Weights of a small GPT-style language model, trained from scratch on English Wikipedia: 8 layers, 399M tokens.
Each number is 128 + 24 x the weight over the matrix's rms, rounded and kept within 0 to 255. Layers, rows and columns count from 0. Numbers have three digits each.

# down: layer 3 MLP down (transposed), 2048x512, rms 0.0897, rows 1976-2028, columns 256-383
# up: layer 3 MLP up, 2048x512, rms 0.0989, rows 1977-2028, columns 256-383
down1976:118109114139115193131089133199161108167097111119143134125121086141130123172169118128145071153089129113134147059109166148147122141150113130132126119147135115127131153130149107079128166195144095103118138128094140092116147185125065155128158089100111125145131071142106097125124132152181109140099157146137117149143088112166128156119148104096178152148153114105154105169136140140088147145118
up1977:120138163156147148121142194103119141139169142093111123128119138063079117149128129118103114142145186122133150126112131086103103082093130134126084103126163089194132109108105152142125111113115133164148096124128187151114150107171127126189136087118138142082143100096068137091107148133148076124162112143142068144109118145145136167132138137116128106096166128149112127144150137165122111112153
down1977:142158066130139100122121132102108122171175112117138124121107130089126127101139174146176129162138120109120117107057108135116116103151112116122083071153174122132112123136143122138143114112158134109150095103114081068150159092150093078100143122110088132161144132148097139138133113158090143144097123109107114148121148097139155218118115118146123142123145122105136105152130125117065131139126
up1978:125111153111138189065131144142170149112135131136097137089084113130123152081144136120117131124107129156143098126095098145162123129146115139127127082125073147077145147154096122112148119128109103113121099122135168102136121160102068115130136148125136116108119152075107157163109111115125148132107157111118083137105122126140110138140155148127151111143103079093124158136134139143132128138133
down1978:145146145129148190114102100126114144134142092121091137105128133134107132098151138126239142161098066160109112086141093135182094107154131147131128110128147120106105095152133132097136073098087107100099097095150113123151127173107092126105122174154146099144135137129126111139123118100119081156105193147117131155145122123096106130093118113120094150116111085114134117151135148154114157126131
up1979:115099115152115097100161140145087123141157168142122122150122144143125123138159136133124124116117149089137148103126129125119106154118130131136163117132111123115119101119131141118153084148113143167142137177140145169088107121127136153163094159124123142154127162096140130122137118188146118106153150154141158120102155121149082116103146171103098098132109106181139125124107134105158087102134
down1979:100085114159174107134102137124087139157107108167118129087123177141138081119142107129229143100134159128128109076154106157166110121079129143113142097170182118099099104129138086144157107139133102142123142137156082176139150143150135105157085106109147154123077158139131107118102043133103135132147112137139136119106117101130157109128118135099131131132108138132123130148112110128156148093112
up1980:083090132128125129105106134129137134124128124135142127151153093058143054177157106134122127133084149096157161131093101133130159096157144152100162134104145115117090124162090144139115117114136164114124120140090153128131115160110117132142134102101120139102125111101126129117139081127119112187135145099150147148115131106148168173119127157166139148111153115108167124154126126141083140146091
down1980:069125126151138115114143156122146169131125128140132121106188122092135136111098097091188121170109123135145121178160170137118126103147121126139139161119115154086121159150093152180078149182153150125062100135113146061193120163120142082145156120144112172121129144115141119146120112121168139171120123145115135146108159101070161123161119132089109080125154151129165191156133097145130123123124
up1981:128107112146110151126153118141123120092125115125106110138157137159106139117076153120111113123128113136100144156113091168147122126123132100104100139125094108153134110152097129114133186142150139189133150153115122117113119104117153145132117137175139121112117126148136134124089161114179162048131124126088117101127146146153143113143116150122097125137134112099110114130143114122151122092128
down1981:096157136170115156114092133097124114089136143124155121131115125124137142161118142111255119108144117139116090113120133102134096106089157105111122119113151135124104118113126090146147094125119134134131157154127136121163100142142103122121117115134117169124165130124149120153112134117125154124143120151094121133108137109102113115114123098167109115129116133113105140168113126123121135111162
up1982:122129180091125129109113097102136151130131141137114115134147112141168134146178100127107116132126088133113116148127124132132126149119094139145138143108118139126129123170120159136169130088161131102147122133136105140079103115109132101091116169104126147162143096130150142084110154160140162125092070161130146155132099135183101126113146097113133129114107111111133096090104116140134140192160
down1982:126148104124090150090142116119107140106115146106120141125142141132119129130130147148222129142108087129107114091089130103120097107116161086158157103114135122123142108126146138124149111077130109046140120089083128128082096137132139154089091156120132101097132097125162110136127164140135167087121099158156173173137151085157078161108089115153150129150124147172140089124143135143145161111113
up1983:177146120100152133096117141117135132134109093157123165158143152134131111120092109116113125161122120131141077125132085104117157108115075144124083147124145147160088118129114112084135151146118132093141135145098135139085156074103112124093140148116102131126144098159099060137139163138111162176158140144125146115174104143087153126174088143148131144124106075111128116131178150135163109107167
down1983:093136116141111084127140104141107154148088125152140112135145105118163086136117118158236164060145154107145135134130138142126149163126098117142167130135178115160181153164121107113162178129105112114130105120118170112122116146110117155166176123143131089161139163178120106167132151088171135143125140107141101082148165140139125127164092090126149113104150128098133112134131118075184143149170
up1984:163124144105146120169116106139177118136143073135129155123089109175125137145128159153130124087140189121086132152137127142071158112136161151103143179094123137104163131137124132133137160136123119121124111155095066106158138130179112098125091106150137127163165157146127171165110152102113146131098137139108156166147127125055125143150082140120125142138136135142122135108128089133134127099160
down1984:134160144111113167103157109147099094068090110148122134136131129148105160121147152159156119172132120141153181158061078142105174137127164121130128140162119102154162172171108143175134117102124118149136116178144110123137192086114109165097113133143127111147153133125120135128089167145144114115122123157170120129140084149139107171079128129135150174132151118110106125141162124139138138150150
up1985:118119139101135139154134076076117203125127174180102099121136158152142115127133124093127127112132070118130122102150112110164145147121094176114129131092140123135134121090104132148101121170120123135109103118119108167123159092111138097157118162131126141129105112100103126154135143102141129172159100112150126142100116122136109101151191106118109193154142082146133128124139175117133125133147
down1985:149111143136108135159124126143097143104171132123123142125121118148169144143141114121255139122160109111112118170172132146120167095090121155129132131130157195077130143087100149099076143118103142140117151156165121135112127148160120142155120129079135126136136133166105194138149121117140155120132106116104152109148105160152105090127116108147151167110143097130145117125090118083132166110174
up1986:172125123154143129143155148132114090127151103142132075116123113129120165139081169123117157115107107115129128132135144131134170142143121115135121106093125097164125156104117169150143103131139117147139124152088106115124097128139155134144136130149150121114143148151121158148159127120150153132142135124120131139129102121152104147132126114119157101087110138131123121108125124132162143202153
down1986:132138142124123119113157113123156118121136140139122115119119141115127136115140120132146105127121138110120134140145113153094109125134114143135116152126117106081123093078147151126114118124151138119105137104126091165124149149101123111119135161121124126160129122112119110130109137134138149134139161121139122152142106112115102129096085124148134128128138122131136118107119145121147167146122
up1987:151127160125139151145164123134128149140130130088140114137148137127160137131119133131121120122107143123129139164144145141104139114116165123118152130136107140117124115115056100155118107128135132128097134120156107122116052125107112128136097134159110094095122102130090105128171128116129104137107110169120168079115136084117103143114090112114150107146199088116126123163126129085117151119105
down1987:100150129089120148116130143155101112137072136115131139135110123161118134165126136136199119130112165127144131128153130135156135153139126151134143111081153157131151151198133146123088122164129128145073146137143142109129108173103129088130132129158164124127115111093124131114116145136115148120093117137119135145131128168139087160142157134103126101124128124124119086087094110113155109107137
up1988:138134072178128089144120154125125093176153136131148109093156083139171107114148125129108107142128126076079163104159134176105135112129122182135150119157077098149171142121122113115101167068152106111150119119122107158116156138126123142102133129147129096135126109108149138156095111085134102130119104142096141110125181136158117161157138090100106147131121138067164063102105118143123145140137
down1988:163139104145129097147089172139123138099142109136145126107140114157136135154166136136158075094115127123105122107126175151130123138144159144140112109157116150138155106088120144112151098119115135139138107118145071138133143150081136106105144109132126123156097095136125079119138128114129127115091114159126138132104111138146120118110127126130136151131164128092149117148107115136102124133111
up1989:131089100126145159136135152142128144124115125180114098123162138139087143170123126149121152114110134122142140126131158085119179112113186156082143156098109143153115127143092071119151101118140134121131190142165151157109171179133154152097144140146142114107121124125133138121140082135112145129142127125134138140154133083107105159111154121141112179143117123131128087137134123074154107127128
down1989:118099120126106130098148149125149112149118139130130144119086155140127140189112119168234146136129092122099127079160120117138108129088202162112096127105119117108121149086089120130116181109127124181171117104099134138105149124159146130087140163102128110147117132131109128133124111135182115173171133152105168156134076125080125157136068123117128164100117105133142101144137130112093126148139
up1990:149092137123100114136139152124123137158108135142111151160144123132112127124106136133129100131117124138117110152114126142102115114123165129139093151148130137094133128145103109114121109115144128122109137098134123140122119134098127111107151134129123142130149133138146142166141154121134098141117136140128136148091145122119093148158151128093126136133133149109122106138154141096144154144143
down1990:123136117143110133120108125121154158094151140122140090126155118128100124133137104123177128177111136143109143105122170137135169130154132142144124124113120112100154171098154156144102120145114120156130117141143127138136142142132125125106140110122156118136116108111109086119150096129132112130165100142131079146185132117113135128143118122152127110129118096160125111129115173151104129111103
up1991:111115084089155163095079149137156175113140118173141182154125143156139113141146111152134115158097145117115123132138127112154121116148108129081114149154102111128115152106123098151112121157085099190126129114144126119115139153103179114166174143154123156143112108198108114131158134136130103134148116147149130151134100143152173118161087133184127138106117077119112143119149111102108076099143
down1991:129138162114148156144146117105108129117123103125121150082151148142102101109146122073208151129164128103112137125125129089127132095143138127108121121157081142106085121105126131155155116080121143115138159130118105113179106112122136078148130148152114112140125158136103070162191131151134097108146090138140136175105143133157054158112121124201112116147110127122071126104144141138109100130082
up1992:145126097099155097069121125137117120136117119150135120125119133125125147172115105112108095145163133157121138108131122075129160168085168144101153145116098127125103163149107114133191161165132150131123119152098138140101150094121101110174090128155146132117110138115096089104102118130115137118197120129115116101127134166091152125107148136121106148114080088135156144073157086184166100162122
down1992:109141122104109097108075148118122110143129163108116171103124145105113138152112125155110114079137133146154091127123119124148121107102154198159106166179089095170138070142147064086147121144127174153100107133109112105086150127115107094138164121136138136126134134116139126128085127153133183080103108135153099093134102075129093107052121157131128115086138115125109168115143145116111151127105
up1993:124108131100133129130157109116114131125144132125135139122158165123134130117122104111112094129138105150115124131171104126155106109131119165114136158129096135141102139103129169095153133118121125122131149175136110122109137113147158113055096190112120115154108138135131079114101123146149157101131123148156150200113119173128140129121124139085100130138150150159134143116136139108121108156147
down1993:103149137140113119176098164127083114119138095104120106095134123100129139158147143140177115102139152131126141103189103176141160159094127149129163130101120190065125146121110129151085142097153163129151152133136111147128140143125127134122158128164140129133115138116132150156138108107131122124157121131140174151085134132162101130121084138132127127088124140123148149118125103101127132143117
up1994:126117139108141110103121160189095111121129099087124149090095138063143063142089090132114196083093143123142113151139112110126115120135092130095091147169095114131174139113162105136183127203066063139136123116119146096105123175139102113156130107155173167122121118102165174152114134125168147128121126134104123119154117109144139157110145147091145137115141124114157142115123129155113117149180
down1994:096125073161115136165153138105111143110155077126168122147114147119110105140178122125125132112121188170133078161120150159135129119080114172098088105142098166160091171128137166094119135129078158150092106148115155144129134124107150148138134122112181160142128089140156123119092125113119154127100121149121086124146106145148123151091163111121125131105120123145108123176143167117133131131120
up1995:149139111129125111159190149162101122134107141130102157110102120099106128171136155127124117153066138135111126172120139137125178104139105093117152126122128110082136119132102107089114086140156120114152125095140118098124122093129116125106117127157128113097150092149108111125129104125131124109147129127094143150142108125129144120154095118130134099112109108134158107083141146149097105166151
down1995:112128144118142158112125118082084163119092142120127102141141113116154135113109138122210106061094134135138090105123183177106149153138156123131160154141121145099115150125149132131142135135111103128157129119113124127142113129148154141141093137108111133156108107132139155131161127157110100123134084127119170136167148116147131161137117169130095156153117151142109123122141123117107141118102
up1996:108124154155144118112128144151115132125142098182077126096134138098127142154131115127120182146112127114105119132093163145117157145065129091109168109101175155111139112165127110122187129133114155166156104139156135137112069134103134090088155131137083122104119150132163146151155149126156120096126141124150162107081178127093130193162147088126166118124173129123131154151114116112108098144129
down1996:152095138128091144138086115127142084122113117144100124121111101138102116105115152117164152097137168134129116135087089172090126100138167161126135129139139208089156125113162083088188160160122147155114126146107118171080110125107114095087124131126131151142146091144103108135146156119100127118149116085097106097123158104122082162124116135163154071156119131128138141109150146143168118073085
up1997:126113105137118113148156143120101108103118122075074085133114114085087130141124085118119120099126092136132096146114178109092123143182106124129112110086065115079084138111162138173152136106153153117110128126148144111119124160094117107091179118121117120095142132112156144112138154156190157142127125071164120107171116122116129059109163129119120167123093094169093197128093149121103169157151
down1997:106115118109128102185112092128114117097152140139125090172153127098066164107132157152199130110137135132125141092136130080157102103130093139070167112149151164165134121128166159093156145111125118116140106106127099126124127160088136140148133136173125120160120112135098097152149122121126168174123106162114115092095082119115155098131099088111101134138170140094126125097108152093170162113109
up1998:116089123127112070085162140120125070155150148094092149122085126130142177097108089109129130139121153148098106179140126162180133144186161176100101121138142125121092117078076149087109123156124083136117124159122127142178128091108154096120148162145148171044115113091155087127121127131137138102109143130120121115154113129097176131156128116191102128112113135130167120095121086167122112145125
down1998:142164118161121132137153091127140117134115136160087135142134163143135118059093107131137096100090178158068138156159127106116134107123142122136101127133124134134122119143101117126148097091139074178123145127112167086111119156129151119137134142181145099175102091091159178121147121153115131079109136183126104104144124119183144126143103150168121143127095114136136108103104156150097166140146
up1999:123144115125117122112174103130117120124133114127161147152132099125172145113112139133139096094136142119159122142117135101103134137103118121129110128129137152148134123125142142138131154134124117099169128123172109113134093174148131113100118109122116152108131145139115159116119129093115141112126128116113143128123141113118123134164124106110149154103091142145171142127146119143098163113180
down1999:130123124141118116115139116148121147092113138109115081118158095123137141144111118103255120128125160171155145093147111113142112145112149108113142139097163122130130154111147133137114130131161143149127125115100114132128131135142148108112118129121114115155141129135084112099110088109125100135132125109126114122130132127125101109125148128145113132110127123139141121126144127127116136171121
up2000:124103126130150120149134161132118117131167126112104109126144097131109109167124136125119088126087112135175082105147056093171123110106122175116138134149181160127124157099171153152142144164147136145131125118104163142134100117163129173157122134106124168106134154142143149141143120144097100130150137086115130130137122119116116133133099144129158155140167120110116114162116127172130124110086
down2000:130115158125116180148148142143123104103115110081148114123157094117089127105114140112255138112111099138144090094147108141165091142116139129110168142132155158093111155134159144159159084147149101125106150148127121121128114131129152125094082103129135145141127140113162131159150088103115137131117139147138146136123145168086102156117136145159094159120135142078129143127128138104163129112152
up2001:098107080136130123120104144122122113131171147107104086090143173108107075142126094135095150157147161069116144154141124153109126103100087126142129110114150142150146095092166158105090120122126194084135154133141106116084198144159123176158085106131089140132119128117169121081132133129112118159090133146069159128114094097137136103138143137099125122121099152131151112123108115116090101140158
down2001:142122112143106096115139123129125111154117133118167122106085131101107159144125107139172159169138092101175069164139126126124090087090127098144095171100120159153109109118137133143124150144117200116184172126139129147122157160157133147114153127152137116141115125117147145131131153138137128125124104142133148130163123090147130165115095177118154138117112123157132088088179105127136162160164
up2002:133114139091104168084106116101068146187180097167112160127120054146137129132077129137108102149137087134114130114138092117140144106112128126119099120123129125121139105152168164130123123112084115127138092147155151153115142131135120088149128142146106119127175101099083149126093079100138172123124099091131128132171141098112127097144121122126173111105152117126136158124110131097158113120109
down2002:149141115133112110144117160115113074137132105148136144138145126125117145120149204122207124154103078151106141135141154150138130130137098064076122130148119175090110109151136114149149133136108150170112117123142111108106136156110158111133073128088122122132136134144175107138121157130127078112137135135100102105118120143125139134104127178186121122105078131103112113109138111131119119138128
up2003:129087101107143134125130124106126050102100106121124090152156164120140211126081128131123132059118146111153154191086153139116121147070143119123180161106093146121104135121145142125094059135080133157122116155133120082141128126147167137081086114143168101133111156160124143130129100113147115125139121090109094115152142100106180160082101126091108126103134128120125121151098181113096125157122
down2003:133127120136163110090161137122100139122118170168151112141154103120093119064121084151099127086122152118105169091137138102127087114141134068123137147146113139108134137139114178139085108136114088119109155126122136108137093147100120080104118091108092101113131118099071151090165159115118161134125115128118135090121127060074148147087100106108165125154151144137092133109149170152083122165122
up2004:167146136161134145113117109167095143124146121124139112151152093145125087143084152118111123144160141141122156131101117140078105136039134175145110124159167089126118174144124101116185134135144173140142058137093145128134123141147113101133128146120117092202090093125151125155127110139158159153124132118142123136114128097125118144137165146100105126102129125156136098128133181106104151112109
down2004:100094143136139073083080132157098105147139115149124122141139135113150118096076087088240129154135140109109157140141131170124133142069148139122117109137138156109099168111110107106172150116107153127158148091120122157093130110132103096115107171119136104147125094129146112170078165153144154135115164115125110131129128154183134161114135151144144133076155130100127115164094125096091133158147
up2005:128079139143097135130131147121143095130152145141119108110125158122155093126163133153130156122154146104126097108107189140119131085135112153146152153105146151128153150119116142159118126140110133173176152142101185118118190123144207158133137114051128133140142169170124116181124172137133130103117103144127101142143133112094155132194130142134106097155134162119095150079132101127150166159118
down2005:087118113128132104153130141118135085135119144099169080150161141118141109085103117117198143090149111165129180124121135130123119095122158116130079134103173168127134107127142111145126134095126111159166160205119106129113165126076160112159131097125124139128157123093138114142156093149155127114141134138117100160126117099069121164115082143147140122126157156105111104091119097164113136111138
up2006:117117090149092099107152138111169162116096134122108108156154128175172099154113106106117118097100120130123112143143108126116085119160157113127157076143139132166136147116163099168080106119113131115170131142153157106164108103130151088143087106127172163135103162122083179083117114128170145126109141176094158124127101174135149132132128118087107113124098171138086147101110144114140157075126
down2006:135113145169126141127143130125147147146162161109119122137130108123117108123130138120255104143141161131106126112132158151151107096137132116100141131132163082108117095138162125132138145120104158133135143146139101126154123141132142093123108143094163109094112128141116155129168118117111147141118161145116116140111176151160133133114141134097134120117124137143096150124130110138164110135083
up2007:144115152106108167177134151098129112129115144079113171155142154127205073092141138168107096102123139102095131107118135162148147093097136139193117133127149154133155123134122124104140105134092080126134107078161128126123138058108137168156143162120146112153081078118195125133132154110170055120166109148120137087142177118137125123145137130132081137072136132171115110119135105119131151187117
down2007:093143113117116136174106163124119121127121174113119151098125118120152102117122142132209109134096133133122142106117141124136142110126109120143140117127104114099148134111109145117138115104116112086101130118142119146180143188130136078171136160098161119131106152171166149177142181162104114130090157129164132145077090120119148089121083138158114130095087156086077130144152114115138187144140
up2008:124170131095123124147094185136134093103115108095114085174131122119160087115153101126107131186149138151132076156115139067109140106153142102139147126078104174139163155110159130167134178117117134078109122099150109133129159120172167139121133144160090154124181137157135115161084142143095149136164149171093122113152161108126150147146135149142089101134093118171114125155109130098139107128142
down2008:133097119094143108161107122152089145072147147098177109148178098109070127068124189137147134111162101160167086102111116165107077139140189110117065118140145157204117147164128145084169120134122102115130094114144149092107146133117127131148151149152143112099063162143136100141120146169103177110078125100133083092113117093159107135119096135159111152154100106139133116146144085135141100097132
up2009:133117134142124155119143117150154146096161187137153129128132081133112166100119103129102131165072098121147116154130100161109130133128112114151160109128156143093115110145137134098130082129120127133124108160097126116098155110104102140091120099131094164122163102140180168143116119155154130108112149108162125086156112090111127093144111149138127124091104136140085146143065117120111139120114
down2009:130163060158109084213120138102123120162153153099107112104113113163157147082135123176159139170126098095100122107133168145096174108136101139121182109120156177120106114160160155118120098086131155087117101115102114139149149099089107111129060172129140169159168188116185137168087120143151124151130141120127124128148109138076127141132083103152121083159123114129133127132132104110134155139160
up2010:197131111128119143141128115131152109171173177103126110121170111159149124139127147112119115123114117155122121112142155109160136092170153098117120131138094152108143170164131151114135077141148079109113080129139156082094103089149115131092164158152115112157110074138090124172112140072138132149158147169118077056127110148149132112119113134127110139173141165148132128098164154136097144126100
down2010:118108125198112119142131151164181117086095166135167126151117116090105133160100165078174119124112133091129156154127075118131110105135144106123119098139104127143158131111173136117104109144103163098134164132120055139128116090173139130143120135111141118163133134117081129197136202141138112176146083155146096169103129117135137132132095185157131109100159129103140161191089160171133119104068
up2011:141157130111143133121151114167107139142110147142123131132136115139134135127140112080113142132081122127129120135106147146135140127146095151149149112143128124130139121126117116131125124148150102131114115122126142097087108151090130111150109113142111164148137130144144119137143126100113187169130134142122162121152148137126127142150116137116115114151133145120134130131129147066132154168089
down2011:103101110120126134127164125117147088128133136130123127133129126151121176139128119149199175118127122124099098098120126177121159121127160140108131155111130115088104147138111102112087116167130106145170117127120175110139120133108140124142137154137136146124143112114126135117129141121130108145103157127147108121116135120119096156143111111179127129132127145102121090157128110146095146115143
up2012:121107149079140145150120124108099146162111153149109084115140137120130118124115172102105135127108120127141189090119129100138180157090107132111177107146104074125133117167175121135093152141141123163146118094133132159135150165166183097118138093103115150092117123117101156151116149120106108057125116096145134121116113118118116129142089164121144132118160123120141091087094085146106084163150
down2012:122121123096131154162150159113109116126129124136146111108086119143080130106134137117144152149121143148101140122155135161166160091122111161143170135136073088044174145166170134142100114160117118136146143120101107131184115152163152113108123109115108113137098127126110117150135155134097116157091170122110096152137144095123080113169132137121180135132166144120107125119101124107127116082092
up2013:159114139152118126120145146115113080131087071101079160110128142071139153128151121167123107135130185179136092140094117109110115121118141154162142192167096108122136117147138115113121137158140134123110141112163114156165146127131109202134150120142109124152107131173106104176135112108133112159128135139101146147178127128155140124112112160095114106112109149143132129132162148138132136127118
down2013:131140118128111114107165100091139108140088149163119120104134132118161121128120117142162135129128141143126147125121120130098065078087160140130124154089097147142158157091105136130123147121146136131115114161161125184113117137135183180151112112148109145111140161106132122148159123111143148141098182114166113126134133108107081089125162143159137090141125080169124153148169145151109159115123
up2014:107174117105120122122095156128139145092133145162113122117148152141164154130155159148123110111122133099094105148108121132141153141060154119091147151116145111116132135113075098109140134146134103137099137152142109086084151161072143126105111103165130145132160129154150155121121145141136106123109107122136091091132083147096178123153076158133155144103129113048086111098107131117134132181090
down2014:111113114140108137124127096159121120151142139165168109123101133150132141126154178153255143139150124128119156145137150102137119137104129116107145153175147097098106098091074148103106146112131149143185140117101101151140133140103119078125168150106130121086133104142101128108132110103123134127115113143134092163093120158133148154164150109123143128138121154143168159146096143146095104119110
up2015:142117157124116067116117121138106137118149135158117103101145122155123150132144111155117116135107094123133106160126126079137167153152120124141097127113125137121136120105117110137096129088145163087065149124159174134120140094153138153138112137102144174156150130146116152124143134123141146121137148131138163135124117143143105135147123133121122144093115113082137126138156135111123110150129
down2015:141130125146107129136125108085119165144128135078132089123137158137140169109139121143245136073144149163117120142172120151106093116101144116143150157143155162126139128090146149132119082152124152101111118124132124141127128172144129123150109155146152157141119156115097130147111119152142125113120080115168126141129149123113122152141121129120131111156106132143125166119114138148120130128145
up2016:116162115141106157163169116057135137113122070094124126135071122096124113144140137147134134106115085125118072091143112092126142119148132146153113137120104092110173104160123152140142120108119171088117152162122118184147136130148161100145145123118163125125178111123116132102188130175108097120105093094113108144169104105119124142149153110103143139138134159129122088132105127144132148126145
down2016:127106102107159136139115097118113117133140128121104135106137124143095118130173154126223118109130125111134136136104091184163144148160130113133100144153173161139127125167172168115109147141172110124132132138099102128148135143104137106081143093124158119134140136150077105154092145108119110099146139139128129095120110119126093111126133124138166104172118117133126132132194118134104157130162
up2017:076141136169122124116146048109140145115088109108123137100134128085179114124115193147097171128133140129115133127159155120111153104113091111177132178121123135078117129107140097168153156116122137162142136152142103141116149141128101067145126095129158160154075088076126152124115134150102165155152102073138151133137103133101118153147112100127123109158148129123141110096153087164145142173095
down2017:111139145124130160099108143076084163101123123095139129130148107082080110122100121099197129109134150129124130123144172168137093061175150119109157159157126119143175150119085129150127106117123152151124090154159195083130114159099120128168139048153149123119113146101126140140106211102124111120168165102127111110126158135175117147108095116110109112173158092102141139142129134107116154156144
up2018:123140143120145107139132104144160100113131144118147130116108133123145136155153136134125135137113133121120170148134112146118149120117128142129137125123120108131124099153109111134157114135107106105157115148139141190110110143129104121145170147113076138152148124133126118135163161131115121126142131117154126094112155151089142123131114123120135140105115152135123143112097103128140152110138
down2018:140124129149109126118120122122151131131111148096112145115117154146111105157113106124242141111123119113120122110098124102129135123138156124110102142111131104124118149125162136132157155173097159137139124094131147152122112131141121105146168117131129121125163138162127116128109130135137133141168129119112092111118158136146098134118097152117138075103089126154146146108111181119120156128136
up2019:075104102147150129129128148136144140095154078124140175111127116101135152116164112096131116132166145111141109102120147139124124135174123117092121113094137124120155131129123142129099103148097137086113134133140117098125144102132139113131106097139144125154087112115156117125138127149130136138100106102102144133145127119098126111135154143083130116148099109101140115137113107142114158090131
down2019:101120129107106124183128108120139095182077096106119149112130117117133129128145119134165108159090162120119118170098125129109129132136154142122161090096167105088129135127117138174087116155139084133146137174141107142165112107114163119161083112136121135136121119116120121138154143177125133121141118129116131142123124117132105107106146114097106124147141121125164177138125122143131135074120
up2020:169157081132149114164179121146139152091126129102096102098113059149103127145117119109128113146160123109133132101153102115115129081149104120163120083101109091150129081142104109122116114143147165130079132112184110118169137126123142108123116111132139151158130055149143119122133153144089161151125141111115164141107120111091185101125123119154126135122140086129108166113091110133128104133166
down2020:157156150115118117129164101128115095135121123146121121157130123117109123162142079115169085168123126143095113153109121105108118142144099105173108148125146138162106137152164122094103090113143126124073215104167126136133086132155138080125172105139107125128157110125126119162158134141124143138153108141162109134155136149157121112148131120112186110158122146139116109110110162135118136123160
up2021:139148135152144145118119122144144121128154142140133132135149165105094122136123106179109131139102141144138099152097129165128145080154141124150151120116125128138090165180108127089140096134141180118130117150154095103116114126119117152093105141149113104147137113077104087182130144127122092162130146119122114115153115104126144120145108146112153115142148124199075120132138102087136139188135
down2021:094147116141103094133103137140140148138133137133121173114088110131089134113141136151224128136108144133138151117131149130102164152164096110128119129154111155118188110141146125154097140151111151152129134146105147111129130121116141100130175150073125171113116121122133129125132157160107075070163128127113105152136127110172173181128079130140138101128124113112185129140149093078119114139131
up2022:131118120170137106162136140163113135115131114138092121100131146152089114134172139085127120147131182138174159127147093152157113114125131109109103118146110100075118124136111137128070151111114158055153132135106136086121164106138134145168125101115109126102091110106117110134091151107122103077161155122160188153133128151102126131169133235175145117116115084123144130125175117131094132110117
down2022:100138102154071089072092150154099142133144112107160155106105116144162123149127096137189137116156171112128141125114112129100109116113133128099138117180093103111104158192159165124084155089131157142137119115120087118181127154133128147105192147137141142167124138103113108159150128104108078132161157129150153168121119113144127114146143129134126149131133079146154151141207081135124134140115
up2023:129105111103138149078150169114106116099116114087150098126141114140170143106104107151117126147125092120112140163101080126096126114151131141116116098099136130085111101142087118157155153112097182095098168137113110097121145135157137112141103166122088120120128132142140113122095140179132103146151155157109088126098119156110103096175145123159100113134130129088098106144130130121141098129129
down2023:146154143141112108099148102124127134105131123130169094146138153160150118104123122150234136117127125099078143106109143084114148124130119151148142110099121136092151133135140154135146146107154194114080116083098112145134166113144127126111073154152132139094115134119132127131098105119161118126129142109109118144103125127108157096101131107102144143089109161139127115103115116126122150159120
up2024:151122139114171143132096116117106185102095091127138153085109115151108136153127140128123131150144167100099122129192069132163067130165113149161122090122084156144141102134119133142118114104115154101143119124126122122136132106092128119152127134133112152105113113121168116147128128138132135152137099132146108096132146117107127094121122157101087116099120120125152095106126178096114158130128
down2024:156151125130125154107083180125144148144111166120159101104144139168115130139133110137255148080152114153131133141158136163145134157154123174154111131160117149098113130117134161182092112121108134105097123144093109107144141114121107111130133190152138127098108138132124115154122121179115148136139138125124115140151170114157134156114125144123129124105140085109136152075105116104078151135136
up2025:154114127126104137109115114110121122084110104114108142120124156172118124152133170101120124118104121126133113126102116130178101119143148136115132137113131165129134095090101127181129120140119169149182108096128138130117145097074100177122142099076148122135104119085118128150120145163103151132116116130134103140076136089123128071116124132081121142092101125158110192161129147150159129132150
down2025:147122130169116169111121139146135122114153104143159086162105123138086087097117074104255109114134099119108115120134123092124142127140150137153127147122116151113128143124147089185138152121141132132110145107153138113139112145109105144162151109162163105131125151112158117147192137141135164136130161099151144137098112125166159159111096091111080103124117086098157101141163097081111137085119
up2026:106127184158126109099151117095148137115139118123138148154113117132128125129117171116115152144147113152149144155059143140116153172109105086152123154131114091126154164104147080108150121117159152153172114156078165143167148141113116149192127139156146062150139146166169165099139083115102177144130146137114139132173152079118069098146133126132106096144115120208146105137100151062149125152153
down2026:122124116124145154149095146173102123085160153136112153089112089140148138125140120145219109145160129124104124114155129086154191140152094146153105159110100135101172193147123142126129136118132125178133104137125102119139153106117129136162110129068173130151195164167129134143124171160115128088135125119112061151137150170088135081082095129206120138160114121136166075139134095138111101090096
up2027:151115121124154132117154140114151127104108089115108128137099169078116141126147139094123085123131109147122145094180124114153143111125156107163122130139154134071138147111128160119087113130133114090102092125155116115118141102137075112138115119127112127094125095146139104116149122120129124121161146157115132126091122186088114138143148130103111149112128132123100117131110138098082116125145
down2027:136127126133129148194108141094106085090170122126148085108138131104089174160118159159227115074146141099165162158125140138110166123118119146143147149160136158086097130123144126097124095127129159140181118097147110142145161172155069119153125146088118141140126135163130132133098106123122122142114109138111121128102150119109157146121134149126134101106166079140112115110134120137092116128139
up2028:138097121093157126095153110124148092153099116110137100142135156129088125161153112180127147169124152117183162129137155131140122140114113127149124151112112109124123102117154170151144124142170110135171134119136159119176112114147147135138129125175098188083161131142157140135089163135149150129197123132144135102140124128121143096160159111097121166173117149098161150158121097126137085177125
down2028:099109144139124130151140174161112116162139116142110073110152154157115141137100150174174174134130134097160134117120143166143127102136115101090145134157100180112110098060140154159115137143147080161141114129131114139151117106076161120116126092133119130060117154117152135158170108128155192156138115165112122109118091124111153108116128116126116133149107140124139115073130105128130140142139